Weights of a small GPT-style language model, trained from scratch on English Wikipedia.
Size: 8 layers, 4 heads of 64, vocabulary 32000.
Architecture: RMSNorm before each block, rotary positions, no biases in attention or MLP, untied embeddings.
Training: a variant of Muon for these matrices, 625M tokens.
Each number is 500 + 25 x the weight over its row's rms, rounded and kept within 0 to 999. Layers, rows and columns count from 0. Numbers have three digits each. The size before them is the row's rms in percent of the matrix's.

# layer 2 MLP up, 704x256, rms 0.0637, rows 668-678, columns 0-255
102:486488489488490452476462496490476484501485503523521501502498482483525486521524451518452491492504507496473504523529540497514427504497453505520546454514561514491477515478490497471469503471517537481466556518521518500548506508497496468532484465526500468503536528527527497550455472492508517553451468556515522493516492494480480477474500527540495482508469509494495492508523506523488504460485465491521507501483486461538524491506460517490513490478472535501496465495489561512497470506483473479444491470487496473526503477528498515504473454466492505498489511498494474480481495501511511503563539506562500487538504495490471486507545504532527467485501506488553466491521474525469498467557465482508460518487509460502493498456499481498459505495464501483503524524506508467469530468509522
100:510505495504537495481500521443528522517522518498475542460490506472534500528470460489522488474490501497543540484527544552506485511475516486535497501554507473540521530451529465502494502490470462520479494476500528559512494503534493506512497506543496494486487509495513514518531487506543489505513497503468511509471534485496564482535463520551502497522515513474515472505466460561515511499480479519544514508460503539472496481501502482523474492504525491526494467500508469550467506503492511494434474481530478451492528463496465504509504437511501506502482542505492524495501516512534523470547512471502490527496503465492505507484511487480488547485513472482505512460520550499497475558481517495522527516516481496510528462490526477467532523515497464510527468520554470544478522480500467
095:527504509524478503518514517524495486512534500499527527508515514481475560487486459500516511461493498479510532503509491482521472479521476541509466451512488531508532466483498490489529459450496490494520517545505479496517544507502498480502486474470494523462477478523500514521494469502521522519506516495516471516530536530497465488489514514526498498523475502472516487513536528511528496441518494475492490526501498483530510464518447492481504515531511533519448490550478539503501491512488521524497482509550462535472468526517475451513515489502488494507495526434505491504478486480498500480477487513525501494451522500510556482475480517531502445490466554529555489486512438509482514526481492544531491521474460512528529538507485418546474486482497462523462541498506496482496540550480516
107:509518489537458481514526475471523493471529513492486494542506533527523486551492484520478494492459496490494467494463483491502475495484498465437500469474557461531496522541479487516517519499430518494533493463502492463446495517513462478467531493478510458462523498475551485514500511489498478465483480486522501506519512497489522508507552469475517485486501441470490511488542486499483504473527511516525478512527537496481521496529500526487476477456529555475528501544541521469521477525481504502487466512482472490515489471489447523523479533494489490485466530440496447438482478516511515530528517464544483510502491474486505498517525455482464531503509492532460517529505512514513490486510519563500509533508512525474480512518509519516528504501502513489507494502512507507433527485481481
097:503445470508491488499478482531564474458541488468475503545502449503505531491486488503530514549487471555494489503493513540530518497517497524501452468477539522460460471533493490505481485490497504507472473497509517519532539498500493466533504479478497523497508490477513527506516456506515495476488513543502470518492494503492487522522478497484536474504546520504488526489453467510514444480532493492464508522504472463547551468503525508505479501491502505520499457499523526489536506492492498506475515495496495525493490509523484497448498539488524545443486487491527539521501465484487490555490499503513538491541541517483487501509468496463499523512536483475491551530500506495493526486510496436464501487534501449502521486537507522472532503497503550521550531536522534509561529485523517
108:470491511478524515454480483525475505513496483516528516472481496460498516450497508469442488500501492517487502520522539489505494501488511510503499528535492485503521526521486482516486501499490575517471474490500515483461524490479534480487497508485523492533529529520497512498465491493558469498471535555505505446484511501485478495486452568548520532546464520504500536537472461518510474535448482495502507502496537482529501492448494410505501553490511505530523489483514464461487512499487497513487515488495502478498517480504462494492505470491525496519486498548479508468483475545493518486500482503526464496500477515520573499482463472475511537496505482509479460520506538517483476495533505520531545526505494546475458468503514512505500452495460502533507505512499455539476549483508488
103:484501481496467469458497493473505506517459484517459529507544482465494515466494493514507526480495454520497486467492531483476490537505524481543524460521550473514503493542490493474483506498484517533490529460534499507482492488513481526508490523483505517507482499494530493542511481484539483500551523528500492472491505557518505499488531517483554515490496516494553498490467500506430504504488482495515484441489490468525500482505501470530523476507498490494537524496546524513485474508485463528547490454491489520501474537540472481511523510480518518493577526482495444473462575497464474473507514481522490531507489522528476508487469545525481500461508474501505456533512488468483503506525466474500509549528450496492461513485518537517535488478492470496519527526502477526465518502526535
099:496481518479497501513528462485470509499510528525527504488514505480491539494515476548504523444488531520525495502523510499503521469536498491519480487528555517472490557486511470487500527550488554514482531463464477504527493489506511488471537533515510518529484519456507536514516497465517551541493496471458497512475518501492549466502511493518473497435512463517446481525528521481471523516458485530477498516468501512527519519506498494529496454484486524514479474503498512514527532487481532491494479479517503506480555481506527486530469467496530527454493503502489472502464498466472509504504522517486506461531523473473499512508433513495568528489553538501518492494528481469509493510493525500583510490520483464532485500498497534494473539471521487468487479482536524491524522544475491
106:524514531537478482528462467485495526523519520477511482553476487503477492519494527490511542545491527492485519523505472486517511561516468536447479477519461532475543458512482507510495490509509529482512467498483521473488521490484483516497451496470505523505485516476446441526535472479512476537508507525497527510434497533527515512497547476525510482466497461501495507509542478511479500526493503505513493510473487520450514501470514496525463496464530521486492535542515524539530543495518473508493522476479537494447515500503510522502514513496511463478560494540501500523453469501477480509493502551479487515492525534496502536467466467466512450505496505469533520459536480512468496503471475540544535472474522530504476478520509488496516516509467505497534531560502518489519495518489518
103:457531525482527508476512477526494497506477522508499490444482481526473491481518491492499481470509520484526459478473465508474501488550482469510474491486408504544552509483489494501485451480511481480517492540491520534490481497508524504504534579516506503495534536475515481514460539497506488476532466462505535473519515497522487509530540499524463526473522496475533517481541447452451459512525497523513481516492490484483526485495468537516495507503487496559495496497509509480523505494487521503476472511499463536502479509504488497483509508463475505475505464550500500525485493472485524521466498522488513479511482520533538526472546491555499511498533529552473527503472516464515520532513504550487482476506486490511493488469542496491477495524463494506503486532500495505497544439489446
099:533482495480560448492498476479451463514454494481501502528539542474454448521493480463501493506490500536537485512477508515480517458491499466470510562504543510530534497510489480518516526487514498528544484495488503512468509493462471505480490495486506461474489535490504485522487567504509476512544517517480487531520547497524503500464496511454500509517504509491464482511484502492490484526510520498507499544496494528509516479537446490487496498480530453486534535495520490461506537508523535503474486513563526514491509456536475529480462492538464560490476491495514492496491509511499507459473531511533505489490477492523522460483519497463497465444511478488470520487485478491480519514501510543512506521548506521495517477490522483492495497456514480456483565521474501547469517481489459